{"num_hidden_layers": 14, "hidden_size": 96, "num_attention_heads": 3, "num_key_value_heads": 3, "head_dim": 32, "intermediate_size": 384, "vocab_size": 8192, "hidden_act": "relu", "norm": "layernorm", "norm_place": "pre", "norm_eps": 1e-05, "positions": "learned", "qk_norm": true, "attn_scale": 0.177, "bias": "none", "tie_word_embeddings": true, "parallel_block": false, "init": "normal", "init_std_qkv": 0.052, "init_std_o": 0.0645, "init_std_up": 0.0744, "init_std_down": 0.0744, "optimizer": "soap_variant", "learning_rate": 0.0106, "weight_decay": 0.0, "lr_head": 0.00765, "max_grad_norm": 2.0, "warmup_steps": 135, "schedule": "wsd", "decay_fraction": 1.0, "decay_shape": "linear", "final_lr_fraction": 0.0, "batch_tokens": 32768, "max_seq_len": 1024, "doc_mask": true, "z_loss": 0.0001, "train_tokens": 119200000, "max_steps": 3638, "dataset": "wikipedia_en"}
Each number is 500 + 50 x the weight over its row's rms, rounded and kept within 0 to 999. Layers, rows and columns count from 0. Numbers have three digits each. The size before them is the row's rms in percent of the matrix's.

# up: layer 5 MLP up, 384x96, rms 0.0745, rows 224-292, columns 0-95
# down: layer 5 MLP down (transposed), 384x96, rms 0.0745, rows 224-292, columns 0-95
up224 096:545504574430491449470521530567444551515441454571419490481552424500513413474422500418504485507492579498539487439481468483585502535582455469509417524528482433611484522517402493546500428392533521493495539537528503479513402528531448616484582483409533578503523569530512469543520494444449577510
down224 100:506521521483541437568455528520571555581500486489460549529384379496500539539506556447466475519370553489508490466504436483523464537426536483442462505477519434446529572489493533421486490618442478522480508495567583444525496448487593458431530507555565492555451510531477609464520499361529448491
up225 099:546489493547440506538432407451525496528441506528469499459609456409390466504489424499470520549558558590408492537509536434593472439598535485472533443450516529571521478487456528540543525582411442528472454446499495518539469500486492427634558515457576474526569488478479492455487537569583479513
down225 110:529543517490645474436443558563426477455552536487463440505573539530599449552478487481486477518435439555545499531528483537489556477478453493506505527594521396461527416509513466466482492654498465491526434528546383486487494538410501587526550423516457557487463463438556530553546464449460467468
up226 096:450632528562440515548543473548462554480538530542491486517620441517403567459501511447577497528518534471578485500528564483440457480551491399477479442476498523441507552474494398445486439554574483580448587459532477512565463450477399518523452426511518453526387484526545554490502572481490530433
down226 102:480531435522523457532476507578487425530388454467537465481481450555555463538470510476451489478477495430498538480478522608500480491444607555469540500515397441510503450524444498467504518507546559433453512598486467482447544436502672440497493557505488545508490638485439359471481498540474500546
up227 099:539493490501414445608414631491563478504477486568414561510550520533595561525463458394539571585494588521521396504551511467480514483550519501569532563457452470598516539437521539565473492501477452499465504514438553507550533398499474499434466464515561493549451468433509563493473576474546478489
down227 119:514599489503432511500469509568498549461504558484516559431464591545403579445475438529496492539506502423440535560465473379479510367450602452432561461491487458512527523519499500605556508465585545547553430455464505444470440523489488484526497396536496531565518491498593511437471567468510557472
up228 107:537545433458446533521460453533515445523493469497483489528429533514535472422461538488459479461603496443529443442431514531525602482554508451470408484444444390432540509497511407542500544508564519525459511531506562592506534546562598504434440517557508527543509454488412501524499447537401336486
down228 099:487495619633518428486510552536498567570481485474514428598448486556491530559478498452503603519480531474529497461539526448543515493471519544471493617553561561531495520554542533605541482479459540501458460521495419432500426532420443477537469473568454506504474422607473539551542389472541452537
up229 094:544427534506589502504538505526423455467481578525505451505513569459540449498384528452461487527445440545461425584471453519493460513493572575567476495505459498488520489414472463422499541581513457432543472572556521490475402510484514462598511525531497589589512540599549424423479517568515585581
down229 070:482548559417474474539513560509441570443473520488496420374530427421465507442544527460413497460505468462537612550443497408482573448514461438456510447592468483568472430558544518589466499501432550483409480468466515524476540420481507499463528570496470425463546494526530556538475491532467430606
up230 103:674573554464422511442546539463487481523561548527531533522562514394491534516547517504418505537497497546508564410486548471473536458539483470523382456560508498550511549471528540528508429520509423533508542504515560463450454402492544471423455601528530550563395429510488472517538477572439458541
down230 113:540500486539496463566537587529548433472469506449404554495558531493510507482560566439600455518533451469548523411417531506583491439588447444497432433538548473504482498467505445382509480472508564493502517525462496470432464470537510442439367456535511542496593427489447550517465470559367504494
up231 099:482600393451536615468491490552439419445510462556453510522462486614489495458440479559489521513530490499479498474527504519511560541485411452525350491555464547512403510531459422585491509570478496555507572547441463505494562483542441433482513381545458521518504581499542478520497452535600500472
down231 091:437454562568438511489512588516513549372477514522443519478500522503543453511413553464468474479429380500509503452449474472523455496416490562498588483528459485552485460599438516525483509379440490413515516525512545490360495464502523462496523589539574470441466503517523550466560511523545493630
up232 103:318482544497506545425567446532448491400432512428565519488500443499475494525566513420461485492444437477499562525472487507542570478482523462507481550486558579572524468493501498441505514614488493472477563536421464507489559540454546531479595507594418585558599563489484498548533507501420505474
down232 108:514517557504565556621435519473477518426635572454541581489557472504493471473482421610460509478550515525435532506503542488455432541587546462570430548480465562476408527480495481574464536500666437537541456458506452595574467511554508499458470497479527489514534526531545506503541495540461458530
up233 109:522465519457499514481570431558595359474475423508404459469496475463583563493508591521559544539536414507502455469527451474560587488496520554611499500475596474631441570525544529470519420539381446499494461511486570481539489477518533521493473405497461561452532475513474522468475475480463548495
down233 113:562568533562473481479448560508477494573438442512480442483525511503477536406491413516413533505473480552524444511484629445433511533388476528453528500578471380430504523564583510517475565517497607450457537555540467508411520394487468479490440572490466486461601492532472484423532478488555493473
up234 093:502497522503528491425467511549559554504533499462555499464536381454471530514482413462544526410501399515478484535507434541481443629461531569563440496516548493464518488532484532530493466503552484455550482533592531471449424486519376454516542517392533444628497543434482541482507560410440598497
down234 075:522473439513529529549480605515548531477517459516412452458478459498497420509562534402396485579569529533465488548586473520434468482521552514364521402469565463533564470505508401507478512515418532515417467585448512561480494537433442487532421475553545529479568522593539514463467505532485525588
up235 095:472487504519494449596518469503462511456516452601515431463387541485486541451493512529546507528541554444470490480537458466531421512482499566524440471526462553489504499482536380549482624499530485513383504566469524557501461447486558372493439443602557495483493507430411474602496493454541432410
down235 082:432510474562511444453519461487538449485433605408563511458404408553455638470511526575485579514457539520506527532516458508437511507492527496506514590460563553524539504506491497598522452584477464507422530516478464462490497575485558435497530519551542498506325524531495461488501537551510601445
up236 106:467483546469425542480467434568461447453514577417486529534512395471426509516574515502536522526503569536467512551446534499482567492563474478500429511559546459585414511618439539486365490499625499425481533486428437545530548446507531484440562422550459541534528493564473537526561580462501509490
down236 115:399452630486454528470580418409457544480474510514549535473541492483419535484562466479466475442517485508482450457508534490493538472546491347499497513431555510525491403462452512476405525508500471534473492500521579572518526576457498516480420406513584527587483601482531600511481500405488540509
up237 105:534574483520522470516443521482471441470603539551472459459429491470579429515429469537570484519504516499563475542547539462548539396475490354548525460394430533503426471494477566558519442549563430525495560512594477470546500446553516524487482498586577498460440573509605460548485504543531548566
down237 094:462449474503422508486605474538522414491485516533496442471461580477370559452501514500429563455428403563521486469568502513482512519512490545483490540526620569410505486511443501539536570595458449480447412547538532511513448497462578434548488578510473585435516446570449478409474486456518553476
up238 096:490561411557575581519525514429553470573543506562665488571413496438509589451545565462541418516589468476594502492555572461485523424524456493447497490476502458572558464448484439509469489494495529561492536512493527486589486462413469514482553484508495611510523500507550505509516467599467434514
down238 100:441565501540431505406468475477399468426490559492496469582519575401441487525539602419488485511503503536525498441397534491526453456462444489508548569509431451569426497547398597535480472490549542577501505467475530483413531503490496461474481433541595448484534493513449469601490543440493565568
up239 102:500604473539485485505492530562501434459524531495590479472462516492518408520487536469559387525442573438533466505475420596623494450586448451576566456561444570526654525458498522462435536477455520538476490508573509457486440444466459544533481479432520474574520504546520526569546549494462444530
down239 119:418451531411408494601493502423538542543467489404565583532553539489516523514592424546529529520486519483565523565577451459496502461589502513460480480503517508623493491424465456532516435527553509557465487509451456504547426604453438547523488456517367431539449518491571520448512508460453463536
up240 093:489472538559471566398539506559466484497508471535474473514429405554478473525394494424509478416522478516500488471483434457459451484581497403518507512467564563567573489542520503555573360594567608545524534450587582472467530464475515459501479529482455518518455481561551457494544487573519601463
down240 091:500516552519609501495572522556545523492538455520451595487491551631461461481532452520455506478451544426417483541540492543534517462510416434478581503452512536453470500548506515535475471559526398553537465505584566537466628505497512541479449603515550441501563479563558484359472448557467528499
up241 100:512537511557543434490495436574490538418482596498475532560600447421575400537510439449554511454519496441498488517443433516553482427507558497564492505414507480516496614545548562531474639529550526491512499464510508402456477449538447489422587483440543563494448511556513544510480534501464400529
down241 095:534566469481552508443434626426530463579612540500487436439440498516492479425476552548553528527530532505528503484520561468468461478383576534536570466609501468399566460470566445536504523544509468512592502545446468544483504478520527633502492550468519509504500512438498442550565554586526439478
up242 098:479473550557527610503528435449365502526483476462501489536544599506528480572509575557425520556462478461464507539552563594406499392482573536468545498538507463503571541468427528486487520517655491495507502427581577460501421398458542516480540566537481505534533492490469447502515533521463493547
down242 072:534511461481549484444480586500526552550503473472541413477540446514559579435454649539585542446519488539490491536549486474544589535452497489606480494561497392463427464579474516449459478452365473548466507494503497566499492516521546488520510561477421546400459483499535561405450419516503539518
up243 093:535566391544489478442468481465517458571477491588452509530461485444574508522535501522521537578460519576560491478394474484489461512588512513575579493407498540510558478506528480579461472458457487447370513421433414491448481487517497512572499462440436480584525479440439458405602537490541442459
down243 103:522509493569519566580375464527418473444573485543471488544546526519599479542444503566466562528506506519471480487496411585485509496399501501429490518531502516415481492563593585489488589530507545508504566385375499512528439476541518516522545486534506417441444572560463435490507536475544482418
up244 104:550500433528521336523497504616502518489566589520446509529452439480445443475539556533466491497563486484546553509494556493482491502480487490444484421446509411507580511521463560487494394500460428515485522510517345492474502511526496505548553429604437482466560519565526518480497461619529446579
down244 105:467467539553531562621564504509437506507556506537574494579489448490531458432515538456482495546544499502501578507579497572434557511589506464592435481488515539477623511528503544463580480630423460558457467518453487542514515450487522499523470476498532627480503457568495580499509411527418537417
up245 094:506601369584505526436512551577422555554544525573417459457465386528475460533451535492480453437448605542530545435493527444465425557492480460489500521446527614482535493559556472493540550449448488489580496563554480499467450562431477401467507510531511521490563552429526460489445539498487469493
down245 093:560460589498483480485445439488456477480523613552445518480497518457380456479513478403474425414439488446503584561520492557467421505510469413471499543475490472504545580389545507490522508470505497554449442511510541439579535477471482580476429422439489461567522469554496393543459458438582523439
up246 101:485542567594539575517524537435542461439492611550510442467518488487461560485607526438560563433514478437503430532364473430505543480546530483532548489485480434471556467482509479552495526508595466463459596410448441478537460459510433431512481454585538567462551524450497562531578489497556553466
down246 102:444480552431498631511517502412468429522521501445516521463461519549522422507508478595367541528430583608557536530578564600558452470526522502522433539486510481607535495535524571407433483486499462501552479543532548468548591487587555534489506539470580478504478491457513517541475487454475485447
up247 098:516468436441479497458485554491538467573498547497538591575509560510461530507537345491538470532495394524423527537360418505450521514500554512497452472481514586618406515497520564528531517585487501488536505534560573415481493474460496498518506535458547581540438406547456499557535437464549518506
down247 092:516549593507499557472530429558554527547468513519420538553451517454553565553556571491463542437438578463555543477518480537554539517578501539517485484482509472416593453534377384538519508497542431494517547503529402496507521536518459447493608587509472454641534527523549546493532497538493564550
up248 083:508580520582538497544546492514482492468505462564399551565441550571524594508506537503485456473400558543392493512446469453559596413480624540573471475487461390524439521499576413551534502484544458426488535556510512452553520413549530451561543493517489498485536493551510533464405506488499550536
down248 084:454436472462511477489486447487551537489483504463606470402431571443540492615483427489550431526512624545472483499521478521472530527510531499440576444421510484470519488468528527498504594381395515499459478463539404498506512498426502463402512477492500536514465508527527429384520471369478443460
up249 085:536477541494397420474512485500571487541563488484393499469495468548571451509503515523522500568477425440514460463467438639527523571424436515457485520523514418507544525425502509529477434443375402507505448472506498600513532505510421559581562487493525479560396526425542464559496513540559475541
down249 083:496464480472618485469604510595478426485484547453538459538505465483570472435496553533438410493492480621447542471476497486451434494512478399505416514546394483427495434521494496509472429415551538466563447554462442400533519529497530455517475470516498561395527544519493561473523481535544614500
up250 111:493488552589521479515469491471501506525619466524517547445521419565559529424479475500544473503494491604457474518529475512592570485554574475520499508447427519444537464465622607544498423507584472539468492449485512504579488365626452502513578550503476509444512559488509471482468450443481569427
down250 090:445537442537539504448464411490544587433463491468526448453482571487557495484475527401516614448503522510373509522511490518510463621467449444559513508433516519434510489573380497551467444449492455535481464624553513550505497571546543447532508550539464437484506481551550451470403543441521559486
up251 110:520451585566483489512469567474424407471433540522463546581539492446528475493570500537454453526522585453635427521542455596450574487489544539532520463482508416574610510417452412506456473481466497567501454551441476423506454497463569466462541461477538594510508466547524602502513514464493538525
down251 117:538531517549590518575478523499542448496510515453489549392425415581544446487455468518522493485561425435472454569487426522599614495540416515486484546407601542589484503444452539523507556518524471501547477503624524433507514435482473523423519472471482576496441476495478512502491483474418496392
up252 086:401490533562478497462440508511469575525516509497450499575439452559431600571405547498553481515514610528535547575471531478497498591528471459430473491466534457541508475500503456527454416473558393502529522496510587505462561469383519590519451469500543466396506496477592531554526483538494468389
down252 076:553504526527489448503475529410521537541515589481531494439589521518648513487564485525475482549475461427494462506492459589487515442415480578568482537498500507521489500430490416535515545560451505512503384472558447515526441477568453503497574526534379588551506533461414402487572511515552416553
up253 090:509611462560505626473448523439570500478614507463465482503442452565465498582527433474532470565497460409441492448544496505466449464569531569508525518479467591471506529447490447453529575466484519538371478463511543516560479400485432511468489512471466507491552412494540486588567505497619495545
down253 084:485452487524534499461569566477460447454492595613522544487497561432520507451564530432380493493491420480513558514550511444482528492473454418529567464435535463530521481613530438551470465548405525513525532526474563434486525474547443478583507507473562467481536616539488589564402497441537583509
up254 104:460538442490524457542539447514416426466519533489513488574468501513540524509472483486489424566449482480611526589522400492571531365526423528554558463446501466564455492491546540512485514454609454532514570442485473482559507537531463620566513551592472542528450441515576430517540589497470426496
down254 116:498535491447525483441495433530498342411445566494470438544433486578442519437544503502512512465624572520422493531514395530537492478547520490524524523510514462476482480443430508563501497567553538498412557552591573542470538496443557532470496434489420496441472447499563452405515440466426507449
up255 100:554435495547497539504544413467472404557449447537502506471424499575542460463531558450505487480567609547506500506548578594387494512498541558524488481472453431540362483539541487435500461431514516476383553506472515509590502495488544511612455477477456570418516498500466495465496441412507561531
down255 095:487624499508492465545460546525510498446540513503458523491507562512522546467419449496461491527418450440478522475441493399540564436500476469515490491521575512470480537422423535576484605503543405471570422409464443450456527433464394550363499502425557496557448482454512526525522510483450402483
up256 103:528492547381452458572396469486515473495502420493423613491506478541466504435518537437492506497524532431474443490539470498483621450569395446529490462522552546562502524500503492472569421515474470503527440464479476540548459481590549533482471492566551523565444537357470582550460414509545482436
down256 099:479455538546515506446607501471650487523546482481502428456459506560516469502523539628555511457401448526549509524482472408479446564494529535444583541526435478450385452521561468508455417549513561424454486509527538512472432526439545472518537504518400523424541430543442443485453547549504488471
up257 112:566442491494546401500511472540442461560468521552439395422504514537549557512497456433542433464478421499560488428509573545488484528547430407512561476508531387514567523555472560491498483528492492536476390512498525493560435477563586406617498461514557540546455542506466581481505502601473511453
down257 118:494464492513507485419540483554537509530533487427539424417524509472581568433511556518491471461529433524603486564507506562430511503467539436439508416569466511446550463416469557507534523552506508465497489584579420372477523537424491549528604577511604566427460576506460490517443470445470475510
up258 098:489623505518510568548555489378505448555591508545501552445444477517503540500590559521464496502573522500508534474474472536426543603477430530494458468461480472396514521466539382512546428477486504507451497374418480536581577464542509503571494484423459503412512488472507555565529530470524416480
down258 088:512465523524534501397504566573539419439521486482495538569541587481549420563434506433566528515424590456513452566439506477588442482544568459469486500554505501524480490518524561569372553488506427508579530513577512493537385553483376490467530483546456440495562525482517509518484532542565562461
up259 090:535466539545508448568413577417414540501439522574481425475576547435512468517585552470513439556507453485545518569450478418497569569496544467468504528540509457567440579502564533597583466512506546553427527463560450499561452413424469504520462495489536472557485489579489462421411491453489566509
down259 073:475549420448478557512503494562458540541531561411512508484435504500466470538539472560507546383489555537399509492493487474483389538460508606470498450463511499455495482503410443375402528542552428526532458460458552576418510478602545547576486547452472539561523503470565454505477554530499411457
up260 105:589472559522586540525528552471434427458494517594436424484497532504531466431506578476426478555504539560480382524468540525372515447558543399517467528460483456415582533473512422430436477515508540504489498452473549587499489446541513542472519495493416559540577469574415501539419516508509484502
down260 083:493508570494496501562529489559469621503571523384539554574486465522514581536374585487558536561520432467480531485574470380583506593489462556420519542467512499495463483531533535515498575473470490537490491494565589539606504498467494512548518595498481506393560489560523514438537451489521489545
up261 087:518520540586484464457400480507529487483463541480505440540494467455510417457476504498424431457524561514463446429461489403535389454485541534588491491515582434518528522553515551561466564512437531418463472521608550466461568490535383510554433460496454524512433500519437504568612556536584545490
down261 098:445398437516417480485462480549458490523612474490510518506508415499519525504462484456549405510506479532508387440521570537411586505456507564431547508553517527449481540492488534587481479483446429476503430520616417471552519505498511500528537511459537556411426430484565488404499539483535630526
up262 119:461538520422439546565583527547426605577550442507513403449558533443535541542568477444556486521590421512540579533507417463548477595529467518555446511531483416491404468505546576549547545530511570492488597486513506498491437426467459559522513529408517531463488435498454505472493439503554449486
down262 089:472545508444495534490542472393421626525539451513458438408443449510471473523464551459544617498553425563441564534494516380490493594475489505499543525524410464507466480471517400483476543543434555491551577479519561630513527526516592526476517554494462498487463529494474500510503550531464425580
up263 105:555497514658523490551502542483503494466550413488518514519450442540439504506568515542467402533486521410519545431584490496524501426463480414436501479474524528548469455577543506480561537552449516495514549535534529390492512434464627482486511450546569421440485503502422562594554457577557550511
down263 096:491470475498512632561498473494439500419518455533548495574554587504440636551417524594495497491537582434458553532477444524445542523452414533506530578472518485583517486469433537478516366509534463476529555490471493482551519607539428545499479448503470462529485530496465462418463541470586439509
up264 092:476557515558461589441574523523458498499503422563448472512497515479537547664491488509523519315476451517481469464520464474466551513502599440487520478443515510520388557470546530502497578561486533497414588528554486486497517485554513477480421460563461416496523504454445496623470499443497508519
down264 092:424565530442514541558408413594411507525511512595449555571439471468446447446518493459406429529512542476553499585549485440560522504483470483526585509435528485495561453443454435424526413493471519449543516548500536536442516489521518597524519488411534502554514541587559524436432521586512469515
up265 100:551444540518510559609434515510567531502446578522354550417524477490522539465555503480483490405488490474541447480479447537574476527455484528506452500398588499565555509559489491572473480490482434475502452456461527494472446402577491622534431491485581433457513506456555447455472445456514577433
down265 107:440473446473494563535400539389585463477575511529493454475510571532556451538460595409576559491572461572431538509560486530523431627429473563455510503497519550442440504500561549559520463502524466556477509526538500573513459509481467493545479424459508499379452502533485433466488568547507424447
up266 105:459490488454452485587500352496497489556471525570566532520470465558534353573558445462477443546553487451485522554439518474556448516448554436439503519468522423594566451452433396495569425536544473560489535449533421552493521534534471482504443531488486559532523520444532534566433537492438480462
down266 119:603438439546516496495411602527556445510463442493480455469483425521508570507507486514460528490535382465486524543483553597523512530547462555483409470533477450467507576483465515424449469526535677564445524470498555486413482457539533468568454541485482479468428515487508526581505436494571414542
up267 092:447517499462470511534509565606478481514522510450509473510429517420513541471576541454519472568449526613497530521385565405523450492484404505600386516434520390509476497527578505470462613490482593443557538506522554496478431531499463510491631478549574494485504447460544516503469505471492502529
down267 078:526472592477542522545533503534549535549533522391551508491489490427434506484508405423548461454517424525525483518549523445396458559465527651595562569656545496484502550475476473527477522579430443557531536480456491570461496521538559441486473536490504477487462445530517499466496430466547419549
up268 101:504522481479471558544540612428538517554475469603533606432501374509515584406486458497514462513436534458459500579614514567443551536465564544497398492463481586506505521462494490531516524578504480448460484526563474545506438494408473499541496490477482553575588446511463477510565609484508491467
down268 098:376443456442464512473539548575514440463495445480553559528517451555505488459555560614440548512409539538440512454525493582569571416590544469485467517516454501472418480454490506487471573515486517536520535499520502476428536532464538508513484490397530546570566505467634522580530479568585571512
up269 104:559481464537441403418551503537459492494462520564414587444444558497525428497428443539535393460468536473527570444486570446539480433514473565562537554464414472507521534522433439558457641481493569536417536523441437539482458454512505503536523455451491512554482480443566516513548521542521604481
down269 100:501424421457459496511524456561411516457523445420522467557480494530608436522445395499478506470512490413490487512455452547476539440577505463475496492437584546516448511500449387453369533490520495490451499536570499507573372412397501494483504465477439536462465394533499527443502530488461492462
up270 085:523527533617452458513534469473584416527532583481580467492524489462505489540560565488455518504545521560489508511429445563425494460531414499394473485492514485438496509464558555553497567478462451452539491543411505438490479469489494434607519390468513519562523539532506502406437428400467616443
down270 086:574557516416550453551534451496440565566509436554553591560479458520494446521494445463464448496508427508422593525403512464488479505453499481481553475433484516511514492548472454420529474392497504453543546438443391544426497464655501544545476448549461469429511489519465418494426492509505453567
up271 103:425521488530454563431601501477473476433497501478563440496525453433515416611486455502471478462534507450542541488402600497470499463669547449553489522467489527501452466532555448576533485542523455543471543529462554520499474451441438491450502550505445482477569572506462451420461366547457511544
down271 101:551522632549561527544559525535561565537535441592597502496473381494422507469492532522519391460443472508507521476507457450547505468599533481501521541474470605496491500507486434579524468469470485476520498416492507488497570557527595484608480552496520458453491474619592549562518544502518529437
up272 097:569527487495551495491614376483504470535424467451408483533422557531518533551543501481536489532551486500502438489470453602417503508479443495486478395520538415516450484445481534546450500583544464561505458448477503486520393501533443481514458493462397455559435448457427492601548547527550541400
down272 105:516479497491597554427574485525441508549469435457439513533470447497576616442465492462477408581582507483516532490535459514577498452612462555550521503503432542536545476591497572560568486524410509528496594469500490548417549555569516470445497586426530542477519531545528515440417475569466485489
up273 094:392547524516490563461529509565454512418496447602384544402510558519558487490573501513597435447460515490431522470608513467502562577521538405586530451476509449448465556478507486524425523467547563504475399504515569566601497482485526508499506525534543501490582455509480536555467576489541471545
down273 082:567415540477527553541507558466470541537467521439547530581518482574463558578494585446440546596532493489442483525507444528451426483498494601459475591532515555571567497584655497450554519473517457485551524525423491511566492427528531563502513491557459390461489467526446477475542477552509509584
up274 108:437509534507517485467516488569465514514501552467539546530469446500473506522511508444552488484435463532537465503476479417505367546421503441488476457631570497546505485554428532464588388643495479504509396510475523501518426561487533587598518497524506505491496477399512473522511658488488481542
down274 107:467611640459484460561508490416467557533519533514537465502528574548530556465445440441462534468368492532485489553543530536507477523513424579564450536641579529546537444475455470560539439455472513448485449406480483497520504591498458560559551474555546496442523434501485495583516523469494490529
up275 097:579527490473464472578391523531470432537575548484555571457494479522444456483531487466539512630452526497451488476500456466543492489624550509503588430481437482595503483486524500504552446494524438485533447534463418601391467444404481542436548542524410532544529462489469526497534580592477483494
down275 108:549561484504484397437496464542453514545553407516392463596506386478527360450428579512499509575444499471490468438467508515465463513470493529528570484518465535471480463502515507544572480482419605560462456494466387419486500496512538475601438558515514503531490452521534503515552559392511529490
up276 114:471504468443537385576486558544535373505520417389464560495554538437455530475567437493440457510486527507503487437507520519486468451496507519601509435416437548459544507524524430527469462530471543418599470447534586444556517540507582526513629420539485525473560514467522468535490456561545489531
down276 105:550514380549505479544491574510519406505571526480563508520521446486516520521470594457581455433496491547512598551442494599495474438511538621449484515554459460462494603467567565457504465568469536611489573522491541496522508459581580450459529494416414458470514502479482498545559527517493461582
up277 090:461498508506516386465406535457479569472467495536454600442510560537495476406518532498447494463392466398391578470407523455433589534551503441402535551524469509575514483505473479494475519514465552528436588428575508468441470408518485525533497448476530495592577553502482557526515525500523472497
down277 072:599462441471438515602449474393503463505514459427435492520509419521429472498527554491433522534540603562449476508535567451423446480507559559476421475496439394500491452544565421493548458509480481516413431446559467499562443464550446433538503499517459568424454501465538465470471519528578432459
up278 113:483374583601534394494492486625502427492473435482487506456497597469528368460477473499457422480492529540574523452448523484438453439521504510496573576523469527591531500513464535460465456571471479531506566476553489484536437509510497498578534504596511494562565487476459561481531449406562455530
down278 137:537461497526550537448463499551491625521515408560483479485555509405557497568549456482542464599507484558510463481545492510463433505423501489496521514611432498523534527479504556429411509479518524583465537520543446431439420531451500592411512528621505458470497418605531471454509549445525453437
up279 100:563485429557556463486490410489536479545494575489540408488439465461531444479504539387562490530512521462534517406422492491474459453590432479488490586558539509539493409587557491486538546539557511556615447538440487498423456586505536494533621458461480524547462507512577568555498429550507491505
down279 105:360490484478483486586566501492563481520551441550587502506501561535490516540424580466415487501459526431483504464508508558574490518512543517564527546379504540461467539428423518437495439465443576490497500509444530575439539469461569511440383510420474505535507512478409494521518577463439522390
up280 112:580510408481504479459531469555515506384516535539434451544541560495613432570536531512429520444525632530521428506446524497475552484493448503549523601527558512509539471590465513525526539510546514441446435478442404437461554397541524488572524524515470580543520501426507516412585519546493498494
down280 139:524479434542437471605482519495484483471509545501572545590521419495595489471451564445611504569500545482469520491571497490594466514463417532557587485473478558517513459533456524528451492466546517441430497550506529504396472472657465507553527462417438390461487534437507468547434516541512537458
up281 100:430457546590566448467572516503435444522552545582452482542508546451574483524464442594537504536506494605526375438462517538500461561447554419560592475510496520565429467478516478544412452543461530501429557565444502520505439549445545487562533542474449531551478488444538509497514522523443532381
down281 098:474551440544434494471555413493566552460493591434533519492563573488524532491456508572557540480514546496430519556432541440467550490498555589415518488473513563535398392506561477524483549530577460560542537530437392535447493535440530457435548557444446454510465403500541482525589502492413509501
up282 101:553477510512597517432439534522484431448528525523546631553471509440520458451494523505541486448413575582520441405501528598516494561468548504575523499518470491430558552403489540507489507467517468503460504547473522346499530450511482492594463458535520574512435512488507442606512581467562495425
down282 095:434599458417536519544480474473559523513470556498515490434493553471456478405522601562454574582508433569458591572465491445493481509506443548454465458350480435432485474511517408516487480557408487443509512497563464556483533503488458547508538551483423425462414467557480502462505422453524545460
up283 094:489545448528466549447472513482584415435515543474530593471542546412536426467494497526455498411548484539603464495440503569440527483607562549458519552513568507457534449503447469592474488610531460551530475448482589561492502510558530478472605507464425575441510536549568506495416565502509552473
down283 090:476500475403574501528468523516495536524445397467588526582511578532547458496452598582412480533459576487449579486499456428514446556463494521442480476493475412517555489511491516441418534511507582539586514414514530497445558451525529391477440578482401454468522506607458462456514471503467495465
up284 094:500508404441529522534515535421497552447490543548465553558417457447541505467444552394536456446511515478533410542545539517541497506511477490506524493373482443502521432537532516559440480469564600433538553542508421450616439505448567475530550447533563506448540449435487585558578491484585538532
down284 115:458514482535508533492419425531497494474577500493520518537431420423554522516445550552535593506454431438444489472497544428586552373520549406460525444599503510533480516549459525557508442413449547533552564573420384456503549527460509503491458448575566439526531496522527513558455492523438501551
up285 111:530488418424500476547536500453467474441493572563513511556508409497487596541436389487456402389460651489492508544472384517502594542444480501484517493419533496452524492531477498570572508502601445439441499517472427510521491491432519511500521524464553513502468490510402514502472561469466519410
down285 141:537515466451563490523552478521625527581481528576469444396484501475469543596440412519515522535529465580535421459485499614482495446474431530544583450526471453524514569416551481503524460551378465578480530526413509504508500438427530586480523473492542530426536513566421483475491476459459497441
up286 100:477637459520504392585521548553398481473530562525438497452572466464473567503527487543425478525475486442490477386499463535503542532472453546502475519446545503384469431475451591472447532584492573512460409483527459480452499482487456424520549566501471497591513499602431513486575532459550494474
down286 093:507451600490453478533570515413479466556477512455491510523453498466522502457639514523406562485510410422468541460505550580479469572500456539589429513523501568474533526472454552572495513384501515501529551464496422488512487499598579575448488587358507463457468485463484539531467457521480563464
up287 092:467450529586510450541504480441437501507482471482522498628586581526444423538550449477512511466501559619446441483528450455510496557481584529533503453430523458540452426452543512488446517444518450349384515579470461504475462563495404538548516565526468516500526532428435579529511534492496476500
down287 086:488502507478567550406517446567492415494452470579484531475478534564572638387510534574485484493481460505480464473523507499393571440476462454474458480470491503513434541482534508499592510490551527536468544584505518519461564472483584390535418476524551425450529435563527543393456545555448513438
up288 096:516454473502437479398560592544473556436558433532493479547529554530498461548598513481486438445578522486444496506468513570480472572457450481532481489567506478493546448419529496475415454540560507343473501583487505483520496532371549507573578467424492519475477573401471512491569447537455467501
down288 100:484539621465523544533504601466542381431529471523495492428392523536557495382418489591553418563460516538541431519491484480536442485476536438449524567480512525434527575432534484490486514576489559473417443428475542452501554544528538466528493517459459425495457521559503509431411481479532465550
up289 098:529506451520551590396455426518565501496501609474428557486484576471545493460505522502518514564526529466448482506554474545440516535512467595627490485400471584512545524553485468554493432583518531444487449415517508523497510402462536623548536488488467521492558459486542380531478536446583469488
down289 093:510465492577477539470467557497512455535457443491545493535519467479589577491412549577447499521545528474421486580418466437418597493518462516474468442431535481596504585611524495419482453486554474446532499557490534474514606556518413455531395556500472444456479540551505452477442495514496532607
up290 099:492458502558644466509484499500465477450471517444488436590540571460524497519508481530395487535412491508459518486411465611465502465560581501474487545420443564451585471551440471534530456585575386464434588477542563421458458557497528480482448531547513483573483449522479466478488499410489472480
down290 085:522526513483476510544487513441417612487462494514461427482538428500461536472468499544505528515553477441416495529477622468588437518434536508450552408533421456393504479429493523506430474528469512493492438390511491637499401558508514470499461465587486555518481525569545438508448525585476423482
up291 095:569518509400555405499448540532528497441515480495492508656528523504513345488469434532557457500487514480509438453440506620538483562489470515501492614476535467503467566480423453408473464488481457542469532517529495531418467429603515527527511473551494471480481437541504573538614519462528521547
down291 093:517448461545559493464549461533450448400570505490503476475410492459548528502520478545524590522524567414543414441418540506507508474500486445534379495443536588533475537575486460572541482530513512519492437642540392622551430534465466552536470539528500519527458502488476537473590530501449432501
up292 089:513576487546532543490405516417492464463505523497522435484556494507389498614492459407476550488521554594488551524473559485439607461548494553595557594467574446516517496516563492533554493549530558479492513469509620492504475472496441528560470546444515564551478512548630455506578456564505463486
down292 096:487402577529488457469498499573479505408527561515526601499410506401553467475450450584512474470441453403561476465487458544503502501501481500389490468526437483482488526540491392562367542450535548434475575526548600532406530525531494484526463438582482445500506498459438497510443514442489552487